From a checkpoint of a small transformer trained on Wikipedia: MLP 512 GeGLU, rotary positions.
Each number is 128 + 24 x the weight over its row's rms, rounded and kept within 0 to 255. Layers, rows and columns count from 0. Numbers have three digits each. The size before them is the row's rms in percent of the matrix's.

# layer 3 MLP up, 512x192, rms 0.178, rows 110-158, columns 96-191
112:142134118111115120105140098139097112120111119144138108133159121092086142094119157137158116108134064146159131146137103122093165159094120078127139194116114127140122106141094141100085118120161193150139193131140127138110134125087141134136133090077139117132107068156132152135109147160135084114
100:109120110095098120168112135123116094125143163093119136102127116085125164123082136150129097084172121160148133129114147162089178085166154098102139085144132149136098118134130128134125132174139139130120101147101144133151151147125098123097159124119135145176098110083076085114125147138177111121
099:167136121161161064138105161114142122124147120135142121105129102187124141113184170158133097156146145121146123141116139121096151157149127137115140109114149116199125127152134142145153146085143099121137084133138110164124131134126150103145131101117137147073156144116127112119127119141141152153
103:121152132118106131143146133104151117141073095116108141112121083061160142159148113083131093108123139141134117161146193128167135106094159151146131115173149183134160107109113114132106134102120166158125131102121114098121110158147176132171140135123122106140149130136134122133149116134133164102
107:132155165115069168169163121104124134122142113168122106154118128135159103126140121109131190156140125140123082152160115097135113110181127113132140123134127101114111121159106138141110118096115164123111119122156123085094095126117143147162107103160120132122146128150139110114128105145156093113
104:139166149118140105123110144149111107160134164129114119116185083148153129103113109121166160141110124138161106095128087141121108148123144150125121120094158154157139152048172107140136131112185134130133118159100133089129133134132140118126141090147118119141089072143157102104168158175148167166
109:148175137118156089136128101111129063093099091109120137142148107130136110081133111118135124128141151147132097130115154148118116104128132126142118153105147131105138175118094170162144136150150154088120140110112118134114124102134134151158101065114138080141128157151082102129147167153131154135
102:146096117142121110125088137104127180154109142087146141144136160129126127140105121156119095108106155096127124173113120132128097115122146165129124171157174117183106130133144105154171128124162127126130120071137154128151101138094089148073088140130143126128143118080124091142073122097128096128
106:152185118123108156084145138131145148128141125127167100130112133145135133146119140112148100119123129109148138144200120118145140122129120108174104134147135149125115100114127145133153096091147115148172115147107134162152174161162111109060144155168118104146104143104147098146132104151110111104
093:144134148124091151136137141119087138126130178148145132062152094130124158152080122160169119123126146116099152066131145139160188129080117087116106123114072117151140085124086152099143139113113101124134132111138151117153163155142131136108104108139113132125113134165120112113115100115111126131
106:135154151143146104153087136114118157157122115190087090153122121154086069118129171166125124137131151140095111113120150147153150128187160113090138112084137130126068124139106121136168123093119136137131160142160162155134118123112086124121108102129131106129103118163109136140137156151102121172
102:151141110157128108177105131075134128143094122134120127119150138104147113126092120106086191123084104186142108117125085125147147104163135106129162142120134090098135132110125122137131177109127073132154148133139145074144118109118154133144189138117157118089143149137103157149137120201128160120
090:113123155116147134108108132142131103144070136133132123121112165133131122146099078133088095077152131122122126150124093111149155140140123150128141132111129141138113144084136159125148120131169110136139128127150134130107115137223110116112124113083116140153073108104139107155104130134068153165
100:140141114096112132132138111132135105167147096132174119159126134107137114100156111135170102107192116118148130122176076144105133161162120143159162128104134122154097114137153115080157110111127118136135149137116115179093152089122127124121163158139109144122126101191157132131118107170167106097
109:118108100142140139151099155108115132162114138118128130165147133103176163132158149148094148200136123154108133119114156147117152109117154128108103134128106139105082113095088071100122135116141089153140108108135146133151080102133134106115133112129134107137104151169120115139136169123114143131
112:147131134148095084095138156132109119136139108191126105098133148122147123125110082116146133106130123165132132114075151101126083091110149101199106150133123122136088138120139162100097164117140138156133170085093076085115127084142074106128115096126102138102113149143126149148149137133127164081
097:106123129157131150122109169148141079112132096077134094131145103105112122117142143148180148089114147154154134134134158126150096093132136062145115129117137124159128129126101091137156111113105156143178137123140121174118100138148142140117093104149126128148139122153094144138181126152123122164
082:083112087100163127148088146157121125089148164143100178145153116116112157115122141136136109119136121163192110112099086137134158143122153101073127160151069147130140121131095171127126111116184151066114101112136139125134147089131115142155141112147105113116112156135114127138145112074114125117
085:170140130184071167122110105132144148152129137131118122131139158150150122130142105135147125123132136147163143151145163152223159098146149125136069093148132172084094089110078167113134117099140099116120143144120176103135127121124150169143138128159112070110115127143127147160124128125120138156
117:129089135114113134100119120143171130128147082142189131097129104138129153143158083100136106175119124107114136109130120093093219144111130187151133115128169101111158178130111094096147170174147126114134131112125124130079151104135098143125096110189122121096112107120116101115136116112122172137
104:134126152124071124169095105120142119086118126130143140122121154163176136105124141137159123117077137099076095160105137112134155126152109120131127145101121151129154104126090134134089133113125147147157160113112166178131154101105123120113132104110128114142076163174125070103109193125092123167
110:151113176113159110118134139152109118126141100126151153108152136097170093129109130131132110169125092069147120151149119162082094133114142086124109142155139115172132152137135126131124121111181142090159123137091112116152096139128144101107145147128177134130113142136115176143104122129099147099
094:088147127138173068157156171159126189162108097092079105123131111118080144128184163094127131086136173121123122083131122145107118103120120093154158103140168169127140104149108117141134131156112128102129125122123167114111172096149123111131086107125075127151126121162115134134113149111144129126
101:121136110135158122136140165142132121177125164136087156136138154129126082082102102118123155124154102136104112145141119144126153124126167142124133162139107134128169128087144148125106088133112139107079139095161142150126139155137126133129143139115110121107129127089159107125121113126162132164
104:098123072117104144113161129126131132105107157088145100153105106127151155126102120128144128119086115126140097126095110153141105166128101088131158103100128114066184082195103145111126100138106111131103138099137130090126177070135152147125129094101116112158108153159132081154119124141118140118
088:127147097121109110137127109149100129148089148125160097137129143154101132137103075101087167138125123115129160167147121112117119092136142113092103166104158152096133095124088084136133124132120091121115133171127166167108149098145136132136143148110113138132166094132114143156148111102060141096
102:126126118070116113101151144132141110169107151118095096085109091124123096147156126161122131131150109124165135131081146146133136144133143145103130098137116175128119174095128106131099119078146126115103117136160150094111171134081138159113099116140117136137111145137156092126098107131120078162
108:151134141138119160141147132118101163158144113131110153127125165186163119136102133177125139168159126147170160122101129091117131153123105118118112110119203118163065109148153116180143163122118154108120094121146131137106173137178131182146162123109139140161154119169127150123093096107124155183
095:126113138108146125123129102170117116175147123105116138141102119061121100145127121130130134116115153151119110146157132082173129135147159081117139137131132120116153158163101141144129137129139114165112181117090149107168126114084128159140100116196110103138080155135132143121136086096075136091
103:121108090171110090129140139156141136121109135136165143105108156121135116140151167163092130109102098115157146096156099174093159153140098117123143154135120116148168152155133145154154173114119091146133173118137137144108151144143152095106110114126124133153160177145168104116148151131153163144
100:103104117143104124122102104148117127137123120138160145138148132132115101165114122113141100167164132134161098160115163136175165117107123151096104149131083094135169148102097081146105168182120112171136138107117120131183128161138110113090142122135119109161143143121149098115124129083163133116
106:121135119128106125179141143136102162124130140118152119141097135152145156141130122151106118172111099079177119155142145072144165113111171123097094111084150118113154120126106153132117117091118097094162096122156126160127108109136158148115097161124122130153099138182165121150121149168093144126
096:114143138111105148127111139137144122175122118103128124095132121133143103117134127175155132095111114158185123120151131128113122174123133175103155155123127148174094120123121077086112161171092160129136159115151083151174109109180108081098133114147096095098112144141122123157138130132111126090
098:194129119124141102143131143144141135170109129165167159161139141130114097135097143162160100183139105154150094156126153100107113150102097178116109136117118123159089115124142131086137140077126145148146106116148146136124108168168148098149146119132088153116120099149148119103133145114086120092
037:086111125158125117142149113132202132138141082136105167131133117084150118154136151113129120131076168124124122121107074135114146110133099145107141110138149137123125099145174090156095163159134162106167113189092126131098110135136136119111091119127105153157101140128160155135176137147122081131
111:180135133152146132150138101137072147129142085146117161097118170088157167115143114146095099132133131104127106117102139149117185138120125123120153111153137127110115150160117126174093130152161150147141119132109154170151115152138135199108188168167143148152120133135132148095134151109138149114
099:112151107114122128118133164055138126090102128169139119118125122097095127154112139193156112145109154137118180085111121114138131155158115131128157123116148156151143156129126134166123106167128155115123160128135198135103145142107154178172138132152172075126160139108138164119135140092127091110
106:130119148110135122133117145131133153126150152141118124132162117169145149129142122105154172103153117111113154114127100154120107114131145122105141145130075157137106147142146111112134144103127136164115103162118116112136154123143163097166160168079126146110122146130124159108119113133096147096
099:144153149161140125119135140121109100126163154134128102169142127094127116157124097148116095145157127115155133167100105096165094064119105156173108151146143152098115191118112118099118147160101138148173120133122186138173125126141112112113142116114146074134120167102108143115106128124088120143
100:163151131166140094119098161109139099161157159136106098114119134157170167168127113110110153122097128105138122121143131137156142126104088119144122159128098129153115109169123117134133099139136144103140139157105099091099086159141145123127165094154146079116118109112124149147073145105102127155
099:126086108114151136101150112138090177139089160093142142127127129083139120102138138138114152128138144127127110118121114159127159111113118132091121141102129121146105100116160101069067125125171144142124101140081120105137116107156091115121153153143149160151114057158136126105111124150131119106
104:125150156124087126127114118120107127115164135148083144110128127117157146139131145146174119120133145077105100173141150156113139145123146155116147158094130121113078129134155101126102123162163147127173160115134131132162163102170132157101132102119108118125072136106152117093139148084088116115
113:125121081098147186139067142152102111094135161103149147139126120147125145132147166105171113125166092154104137154137129139138140096129152169130092154169169144195161132159116115125114134141131105143100130139118087160116121125125155117117165096151169101185126137103159128156131116132167091116
112:131141144117171116121091098126101140141168075104120160146112121168147050143130131157191115146111133127098119083081146111115121133076102169175098151108124116132127140133127078140144144121149168114075088146124146109132148156150154153149103124087087097113130140140141125145157106160112122141
094:159111153086156123099124146085139100124083117124128112077156103144181102126127140131123141184097114122163127127140102116140103103160127115139147087120113112086104118156114120131117132148134126095169119166128113136154183148136152128124075118166150170162101093149134126135087129135146130147
105:131104097133128164161130132102134080120114171135107120086143079094110149145142148128124138113093103140168097140138126078130120130096089194174121150109156084091113132124138129139145136117093139133168119114122078137148099098130152167121105181146105169120127099130121152120120122157155163116
103:152142117143149171099161096101109103126121151126145144125131153116139127141129130140129134146129139126159128111091132094102076098114141114183057106153122105123144167094131131145080119126120154131143132133118122105119123076062130157122204110089110161127112144111130164137114105102133122158
111:098137147103091100150114187132146112111169112086099154145150101136133135175102109129124146138159099124116118119191161076143165136124139138118145080111081138161126114164090183125166114109114154109148135142138129099152138115137140127084127122165108154125138106168149137097111126127115114124
077:080154094099150129119081122119161111100114117163141098152159126128129084117139076122143103116159131151133141120122142143133080149097114128142115131178145171142108101093092162102194139105106148091123102147152146125090157130167118110110117163145139089083160148131105103149127091109131094102
# layer 3 MLP down (transposed), 512x192, rms 0.0564, rows 110-157, columns 96-191
114:129114119162133127174142148093149108145165163169129113124124120116107093112129132124162125098160123136128122201180079111125122146144090117169126129091117142103122117172069138134139088143089155179154130159145129142122116169089119132156137162118151097099121118080118107137109116154116150099
096:146148132112112119140079134158100142092111111106125098091162136134160122095121131113137127101162122113134152112146162160101119132140118132129093110121107185119081100104121113126105150128110129144180169114156158124119158155133087159101118132066107115195141104142101070161126085103122087150
101:120105075132152092114144123068154116136130144127144094145143132122159133139137157160079149102134134139146155165127165124087130159169089146116129119119154134110135144106154100140121122146169125123123089118167134128118065149123132082103119099133134104083094136127132115117168130166173127088
099:162135130073124117134146109068143086104100115145144109101140140158135133151145150107099110101171174109168142159153120130145176103102188128133137158124139154095141123095131110123138153094108152122157124125099163126150139141145127112113127104121110086155124123133109128123151123166154176128
107:115152090097164106161149101126101140164129127137118135208158164173129079132086125073118110119112175171104149148120090133096156111133133109140186121120141133150169164093163136106107116123081141142092151127150145103161120101133126144114112142142134147099142148155125158145126082128122131139
099:090137151142108124101116150126114121143124123123112136149116096126089110141114152140149161120134110147136122143142103093153127141158136132123114123084140169144155115086143096137128153141136156109149138113080151131158154174139122129107065106115144086116118114150153146119117139185113109164
103:116090149102175125131108204141141117172121114079113116152150162137159135113144122153144098138145166105174132124145157101151141141103134152128127159137135178091129133105124136138168103176114118117160095136138110111144130146082114136142138108111167120171143159120105139177137130110094185109
098:115142079098136133138148130094134096189148127136128102160125150138117123144162144143115106130170124123175135090132128145136146144143112108154123149121139140141151157108148124093140123136094109119145157120146121174135125139112148123150171123101115099108131117087182163152152140170135127134
101:103137096121114120112145084125117077137133103124122145146095153153147131142133133126131181125054101144131121099119168095121096163113151112130121168111119123138175143121144122139101113164147182137163141093149131138128121088076144132122189121164084116153114095130100131161126113126160133119
091:139120126141091120152149125063111192138135176127137154133129188170118104116116077119125132094121117146139117100145104140125175142134135071123101115116126097169095120112117150138141113180127108104122148159140157126107160169133111132157169118095107118127138114133154120111120117112124105149
104:103088118155132140138102141163126101187141128165126113121173060149148099125140167114093115115148166090098141072132152138143100107143114135115130115120142116124105129107116091150153169142126186158140147096146162174118122146121140133073105073145155109107137135138155124150166163118119178122
105:148078092137122148085184160128136144142131148122127161110098127074109107145093097134153122075158119079126112089148116150142108136119090154099156115118135131151115115133170089186099137137169105072150143132104112104142131138106117114105111128116154135113129123143130094157147133097143088115
087:154128126145131125168141140121185091127105129117109103145087147158138157152124162179080141043172118100152126073165151117105121126162117118142117124150067116150127120123137165174132105123184135138078099141147134095122144108116162118112131113138133152135162125099118140150108127128068125103
092:102100114122110131138128152161108144085104128174127128153115123093091129110131104154105151131104158067160143139125095087124131083109124135163182124134079152140100125085116139097123141159100093094171138083097126059152157104127118108138144099107150137125130133116144184145132140149069094137
096:113115129157141101104115130122128124129111154105142132162154135130107117151123097137139127156111139132096110134104124156172153093128094140110080139105127183128120145133117159125146135144118150119176153132129148081167119182093161155121131094119128142121106101163148171124119091150087098156
107:078142147110147107123147123149155121094122096121106109104120136147141091126136138165136124148134155119141182111168149130156146144154122128138151126169077162118143144172142172136144150174155116084076109139111068107119177153100072121147113121139139154134107108130121128127144125154170100121
090:099126136140138165059162096155154139122097101142128115128113141108066055123141114162139165137139102148109135140090096148138107133187115112123185114170146135150081134082107147124118114150160129107129117137163142109112117115135136156102095116108110127114154132108096110131111143143123158109
085:095115095129128147130123199105127142098134161109124132130131132097136126123125133111136084091150105127145164117135099133117100153121115074142140118140117113099100140110122128128156099104184113117140100112104120120162162104184144127145136169063120159094126106113124151120149103164132106116
090:128129116158160093183156111163122143142090136155171111126113108150131163169122161135120134126128109142149146131123146121109141095165165164151169155153137086127127089123175129130109122104134092153176114118107148163126127138090171083115102129126137113125149147123125127122105108129158094131
111:088137155130149127128149083156166151136120130142108161103135097072124109141117124117124142130108111142145087153142115121127120113133141154134161108117130144134161144094118132089103142126137112110106093120082130091127144140097074114105107125132139141104105158112097106148100145155145163130
108:141141158118095118106151175161146121148132128092126195144080108156159100162122128138149166112097159133130136141138173156077131147162119093137103157099130124150146158117165139119106125128137135157131109152107156114111142098050152130110134130162110106113159143111127101148120108161110156120
112:123083141130185081152118138130122118139155138135126133140168135133162099117125139106134147103097120126107135117140101151116176125154148080130137107128131161131121139166105103139102147080125106141118116154103150126111151119121100090081148117130136143115117070112100094129144096116169133097
091:162064121142088133147120115126120128129137175091105138115113126093134096059113126136135095144132123127128102123098094113126174135166122121112122124095159107095121145101169117146125168101111135136148142169130152124131128136100131098144136184109157102126118146159092103094100118113113156111
102:092095122134172148141100118149141107119139124132116127090154148117151101135094128087138139135105103116163148125135134107115165115163139173147136141111102101140102139080117072121130154138079114104079116110150136106148167169121112135117127081115128136122110146136128153112093147131105161101
108:150146114104119142138136091124121115163153160136176113146150159131109100145127152111119153139147118072109147100179150127167130107107082087170120164093098126156148127157112117117145095121120091103095142109130136135126179161143134155109132099132088138118150120168115119153123172130110139131
084:142091160101108152168142095133120095144108147096150091124177169134125130147176135130156115155150135128165137112142114114098087142164105123120139134148147104110129107118099131152143091117101132136107121170118138134125140143133121171107165107094141139072154087120124150104131137078113107066
089:105122132152133105126075118154141118108114116109144090135157074138169137143155166118099123118142121111123151125109104120155134114152128114144156120108140162128166140118132113077116172116166115116096145103138118079136150154095113108144118145107123120145139119172105137138098124155100097134
104:081094080137116118114130104158148115140125101117113130135101116094064131086114119112143131113130162119122103106095096094107110181116181123087109164106104140130116108088147144145123110170137142105122142142121080103129113116107165136162159151161155158168178113138143126137118157165144105181
092:126145145112140132137161126146145108110131111143104101164117133088148162133147115129132097177157155120131109142125139170083149118104127085125071086139187150126140120106114116115096098124092103144160127174127092160103106125109128134105083109143143112153118176099116120119110122122195153124
111:098158128158159122141135122165101093161132157192132142125157145095121159117128105125125188091149140124124110118117139156148126177136111096123159113114122171160180116143141101113145172125127123142128128135126142080135107153147137117137133123102124121103108113147137112151115153092085184125
105:141137147152109106139125162123098141115134087137138101055167178146155109119116137088146138141120126164149133143169167149128119123151125114110126175149130111166113132096131122105104130156092126127109173108106098091135139112150138105161131107165103073104138108138128126149127116146133092134
100:139139148137125081168132116157151133143149088140101134145094144086147127121113150109036129150130135136129072152134138132112112100127093127127120125123109133182151127105091107140128086109114110119137148116106143164160143125149156095138143131135131136154109138147132157159118100165090084094
103:158145127130098155137165139111132107122123161102109171094136137115124095094146117145118139110137127118139138152132112137126114106121110151150095131109093121168116101164134121121124142128075119156152178085118123144149123152108115088097123129163161109125166137141122137163171169152086164141
100:118137132134153077129114140161125134142122116117117199125092130145141101129111106136106154123188108107156145150166129080106120158104114120115170138138122116146075092128149140144126121160126098148149149135125118100084122142103131064123157120138155104105085138157124135138120111163119141106
036:134134123166137097148109111128121126096161144151121163152146146098137099127095101162151085141075114145103139092089127108122142127104116195114091122113123119115135126124126113104107106140114137084109145118097125140111142090190081123137119158121123125132114168134123114138117097104107137121
103:113097155168120102127142157086116115138107129102163103135135134116095115139121134129092088169125165116113086098135130121171159150115102089113134085115107111138140127105116098115157144156130115173169183150119147124139124121125096151113196156155094104143150119165130125135108139104100128112
097:166123116101153124151128194134117130122145099101131156147107130122123135139120131136093114165117137116141159115141131129140142100158108182124126133168169150135115147100162101115083119123125108164138111109133100130160107126204147122125158118172169192099132111142113119119138105080149136150
107:130118122170126111130125145152127129114094136106118134132138118149107166136126093165156142150162115134111129143118096140119115132151161122098112140109134114113154136076127112099148124135172058113126128137148144147154111107144112111136109157161171095117133177143127142148123096136130121175
093:138130111109142138134126123093159167116132122137130081142105119145176126147080159102158121146121115150087126124166152151099099103115079107145110110102139132146146114144123106093095122171115102136136112138131122146143146121102106106123082083115132135124135069123158131111170108132126097118
099:147110102109102122068154077106121082140082108120158106094130116139136153078141095168100132130108137128150085102163161125089118137144146103120097119087140161142132137091135108142159095145100113122151149134136049128139196103098098102111114166119121070112126155136132130119140138132130115147
107:114123167153131146092099074141101142155075107114168138123122125125106105126085131084119169117109142095080062126091124144103111087139083137145168142154139137133158125137085151125151151087100149132136123140135127159139106093105178074102175126130100170121118138143114085115113148106157111140
099:162155147149117117125125144103148127097139124111131137118098095156144138167151131152095082140110085212093105168132126111151104125134117115127151163158175141186143152131099119141115134093127084143102121108117123153122152163143128134103100152143122103137178149167130117096178139123140139116
112:115194120109134123143091157137099176108134111117116122104150114146093133120117095115135104113129094114118138132132156087153134133139155130121100159061136217148139106155117134115120131114126149175106143132142156121132109099104135085164190146136166127148181125145129112136102131127136139138
107:189163168130117082125124100127121117099153113191137121109097160139144089134148167120127108116154096134173106105118121101148144129174122155131164083171148154088121126119109120139136119080123114117100109109129184086145115116119168164121096121098144081163120175116149149089154128140126076117
093:143127137095132156147147152082150145122101163152130124069160125144142148131051132101127107132093151129124147107141060158110138092169128107162119115150113107126132153134157115127137141112172136095127148160141101107129136173111104127123091146130121119164088073153101130094137157173149130125
114:135133156146140185145116115125127110129173142117139142136123138141157170131082183182125178091131110124141118166115143142136118121163101117107118076105114114053142120135144103156137150101111139150145151110088113119109099135114124142075113186118112143164090110123110151148142122131166143131
100:107115113111171150095146094167086135117091148098161176125172126147082170130121115181149151113153102173143104109134152081075127102102109125137111129130143093152127155108122116132123162155111113127144059154098136165119096088126105128153136165156147134136105138099163148118123110085156140106
115:115107141136149110115141158142148093127143150092146166143148148131091162176106105125116151149146101165156102159181148076120181149126107159090113096097084157153113145131081130145145154143106154149161138154190160101122119130129114086095124139118115128114122094143126101175105122164115111086
# layer 3 MLP gate, 512x192, rms 0.167, rows 111-158, columns 96-191
101:154107118191139117093149152154148160153124107125101116169096120112121085137137127106188135102111150149180136130150128128123127112098131145097145170116136116126137121106126076127107096102111144139107122114113173168112153126133121148131107147110106155091096109139159147089121140107135129116
099:122119085117140087113107110101148156138106114111160111112163153136112116203094147156119107094103141138149146158093125145085146121109161115125137152160130098164132174122105139111103077135151156162114107171131168129157128155118137136165113145119133170114153120123113119126097158164139146090
102:128120136161161104122149152115158143126113142148098117169150127140195103102154112130131145146105119122158107130144115100127087146092169112133104118152102123108102067150106116104156104086152132146094143131159165104087123113112077113139132083133119135143115094128147102093107132135108104149
111:102127186138160110130111118112105123147148116096111091181128096171146094072160125154156137135128120113130156134138153109106137124145117127120111053135107121137100137113128121137129129105129135137128137116171135109114148171150107146062118120094147187084123154130085124155132119145148128060
107:138116114154153113097093147113160096102085102095096176092105146117139148097135159107100123135157124111125154112126139163113116153143129132073128194144149123114147157120128159132133109075137163082128110124143129145128146131123112123086140124145131171128098100100166114122149143122133080132
116:094136108139114096096113137086165190144149115139134112113120150118118131118163117092138071088104127128144168153127082152101131127120099131113102085147104143175135128116114158120088116096154125147129159128157138109131163137109116122152141125129141073104154086092143140104126101097094133147
094:177123166095092125077111114148149086113104123168120141101101128135137103092155100126088142132126139100104124145078136122112127119164136151138157138168111128126098112118157128105085115169124136129138158132128127153078134117173158101140114099148122141143121136120150150158123141113135133100
098:128129134147132148100102131131136109177137164121156116135132107113068124167120122099140138140140105115103130119078163141144133154108141135151107114114110160136140094138122043127150128122123123116152165085113152078124148133164071109108119132127109156136126149094128127115107138105143088153
096:115123144114144100166133103124075129143155144126172118135118140120118098142107140139123133143155160161171125114137092147181151116083138132113133126074108143137107155093130155080133115137083154127137127124179119147142145129108100139101096117144132148138137128129098152167118135140140124153
107:147130108147133124111146127139076148144109100085111165153187128090155134132163158093151143151095101096099091188128100135124140124151129152126100134163123146127166136160149162112125123091141107133139149164153143133146162120122122124114115149150151122125185113122091171116089147115155120116
112:098161113072123122096106137078147128105208183088104078110139135130119131087144115172099145117137148088156087088103121149114170113147117164161163112139137092112141121121149131139123174168115142100150127156132125093144149106130133128119123109169127121140144117164136173146114135174117113119
093:099119136108140140167116139109156126117141152138134132166136153102155128168091117137106126089125146102146115148130129083126139088130129137127135091119103123156140131152098165166149112150133123146127088146178119138151110066155163163115097158123161123131112121094116119147150150133101125151
092:114136127145147102113153167132170118119101137129133137143103140172125075116135166105122133088137133134088126116098158116127150112150112129127112115180135097129102118080101155139149103150159130114105139128159081093122146122129165136151142132134139135129158140065135127127123110099135106130
104:171129099136128146136138088084139108086156075131149140076159101115129112136132099087180161113112159073126111089143137105166136151136100109094150127087116119179161116164123172128112138139174113071150110146141122167115135129164114137094142132110147104145088087082125109137138112130162131129
111:108115148127159111129157176115109113129157151139107102175150124126104134126175160069169143172096156092120139098148143112117132136122140146150131182184157106107097131125115165144155110098121157142170172125120116107100118147179151117117116161153124096091151127155128146106150109115123129129
096:124126139171077121115140113150114151095154152135113137135147163116115094142152131138101076091113139132126123139155144123116167156151099149135147174107130135140135181106168109138157170177128100152133094103105151121151130129178132114159159127122130139130136099097140130101113118130151131094
082:123140168132125132087139121101133161153121103128135146154156143118119118135151121116154109116151109124087173086108144132065146139122157143120148103136082142089157127161158089125146124118108095158128147160140122104081148196170135069177108167096120150120159101124101137129130146139172155133
091:178145146146076155107116132131159127143127133141111138099145146149126133119136095074120171133125119111112135163122163107181177111131139108166104142154115166119113120146076153096131145095136160114112133101163136128124108136140183148127105150193100104134103143144120171138173110120119152159
113:140099133109154128099115094123146129149158128143169113129144130129120133118136095132130122164119122129117155152134116152123144090141138131164128093143118124167134147107130127141084105156072154175104149126110115104116137122071180134059065152101149150105165123134143117109140098137120113137
104:122153157138168130140120135146140102119145149101150149123110147124136098105108138146139140080120180125116065134093131087136142120125159144113142122099181138150166103166091078125111124165082139168178104097121157149140138133130147147130128087135117124168094108152092156124150161112088095141
111:139131117106077145107135109115179125131136151097138113139163104115163103134169166152104110122144154113106116130106150146131120119096109169121115111087154103148131084087130102138126133135107088143114116135110110139070110118129106152185109143142061099112168105109095108076160129153170100105
090:125118144148130134140127146116132075133112159091128082111107107146088097137126108117108135117138114101120126136124119187101095148101174151133150124124144143145161149148119150147131119168135163124124119107092155117167141128127097131130146148093125089118119124137089141124126160111164139122
100:137153143103105119139106105123111159093141141161116143107114150106159179143127110163152149151115147107121129127138144105132148176147114125096169140125153142122089131113130105107087082112130096133154142129090165130173128156152097103111115105131099129159149142137129187115122124113109153157
101:128159115124141141143123139133117123151113166073107146161152098148134118134109131162139101098106152182142090163129120107115131101144107140087131154179157134166134141101151138085107162136105143153101145142111113145120098113114166108126127135117127133139078102153082049122139113142133156119
085:158106111136133117141089203090138181095133107185123133123152143155185109095130142094142131124122121137111135095107121143100177113130150172097138139133132117148120116164152155137131158130096123110179164113124114088152152089114133130142117113116153103176112134103152120128158161116131174125
100:130150132101161105156131107115138150131097159156163124141137151072121098103090137163147140083110099147114108121157130132133110115170102161095147100140134088135142132170117169131128156115077096136101126115126134137126089111169102096139048135118093117085118112119125088130162121115113089158
109:172150181119120111154183154142145107125148116102155096148163129113154169093116111140115122139129094134084117151111110121126126118151129157156171133083140116136098150124190129130104106134115088164173149141187149127091162164100125135129142146135112173105147124087131174116134114102087123150
096:131102117109168081164149112118088138135178102118157107103127148152106123134140108114131128129115096135125107136145089116093137139136165172147127143125124126158119110103175134108095140164113146126132120137133108161079149092162157144151097096076124107126142125128109136104173128113125080145
104:152135125122115111095149096135127116122152137116129146129155139098122142093113097156129187091121126126138093122116125083151135109118148086128110141109110165126135098144162178135116133089118128129109106151147140103128109118174105127121089116142099147129139125175148112125113148118132110146
103:130147143142137128098101095151109134085126124147138124122138196126141127156170110085168071128213129115136079123107161125131137121103092134120156162121096119140114135110139105102094109133078125128119131140169140133127107120134098162118125110151108091128129126129124081155120131158125096099
106:140124164122137122146114120110130122109153144130151083137157112162108154122144123154150160127124125118123115095099121120124145149115132129128105165106098105166131125168122154136121153127117123143108081141147145096133162153106080114137132121165130096131183123121123146113072084106148104126
099:132144107096148082168103144101111162114131072097179103119150127133124162153141119121146116127090137105132094111128168064126143164116161110163117153134121119125134167137133137110118120152142111115125156111102117139125125126093130114102140089125115161184139104163190128125111102125142133100
088:157128077141155125137133132129124154121116156130135132112104133134137084123156148149134107171141150147140098121110152124112117141092127180140108090144152140148135101143136148092113139135187162138141089110126098094140171182127114106143138141106108125122095130152145136114126129109118119127
034:143086122125116121128122143101064068095093111107133148128167130157123136112149130147139170143151146153145169098071118154176118141175123121144147105179145141116104129163132127126163104118146149117131089117118107078154140185151115103113130093132121107113136138103102115120134153167112130136
109:163147137124164118168140104077112092175128074161144127110135157136111117136147114146098123150124123091140118136117119100162150156138109160146139093168125185134092170137156126166080142160123138168128164133140127152171101143109141148103163142140141166153155177138122170116149160140122119150
106:081105126138106145107129108203135139154163138130131091185139158108150167104089134111133157095127108137145101163096135138118129082080158096133106110145110097105150147150129133131119139117098095119106110091149127131141081128141120143085082129122150064118068167132075128134107134114122144176
098:127124109098140163136117110145117151131144086153113161124141096133111177079161105103136150183167164114148118107152124145111149115149099123118093117122092129122130118133101123115115149134139159121151119160128107180138164172090169148132138142119114117132112127139147101133146130116141107102
095:099099095114102158135121130112163184110094137116133106119121128136087117070141152106147167118126121138105115068155137152115117154091133152127113119142114165152137129108148120115112117129132146136087154113113113142129147119131124163163147127133147149121134081123160117142129091126175106097
106:133112140154096133133135143097117158111144124151126150162126112095126133154130122112145138101180159095161133115089142118125119134111126139137138144142144147150119131121098188151114092082132145097121150156148141128113111130167141163164113072124157181150139099156151120129128113168168146110
101:092152139147133137130101148076108065132163126139096085112147122105136139120136130114163099122146162088132122125139124110091102118150130133142107100143070172098125138129115150148169149155114145157110157112164107138083166147146138128150096150165132113092114147131113147147134122161114109155
104:159103190148128100106159133113114130125156131116149093135109155157135141159138140088103079154168165147113157116137072103145154165134150173185122131164146114149117139110126161101152120117138129137124109164114152144161117095126110125153111129102150150150129125120141134125140194154124139113
106:123168116110169121151169140156150126145114129082156146156116166149122129180143132158102117112092158144151120113152117130141128113101106129135134184145107158125128167176120094144141175091133149126099098110129068093123101099151129151097124079117154134147108139098124102131138094120159110086
110:186113143116139145147126143167129129158146121081146124155132103088156073131115180149147070099086131128163159126087109094168098123069132138137120118131164123114105123120112145138141153116138102121072121123091161117131087132131133140145137123104135100121104167148143137131160129156133142107
109:110180145110089160126143129130138152093137190111118121147094125149112148139091093104135119104144120100091102119136128166167149126139145147143118142131123160140171096138153134137090074140142192124125151122104059125124116114120127070148122114127117123124142155142149144082187099139093077121
105:139132079124146141143100137114102122137135170149164123116121127096127161132182113136099151142109161103145098151107136131085150149109133180162157146110186139114127121098130095121143113113099161148150141073133126104119110137130147138122146117127063151128165128123114118153096123170112122126
107:135145093106114139160080116144187086090139102124092079142114136144155144151120139134111144134144127098120171147140102122150113109146162164132153104098132166122145123112123156132114128115135109114142122145145118074138137137097096083104129141107189122142097110158151145137166169162076129099
105:144087102135141129137113135118147144139082084162113124180119122172129094138146094124121157124087165135143123091122102147099122145151094122094142207172164131095121113135184157159116133148120150124143102128169131140106113115109158152144132134125111149124148130107145175115073146079109111159
072:121096096095128149151154124179126127144140142169122118139142101123114140140108043109134144159128150163111126162122132156126121147124145150135158083125156133117084125141162106124114086146132081157105096176114138096109111089130136157122162113121142150113170134101136102113138137121118146145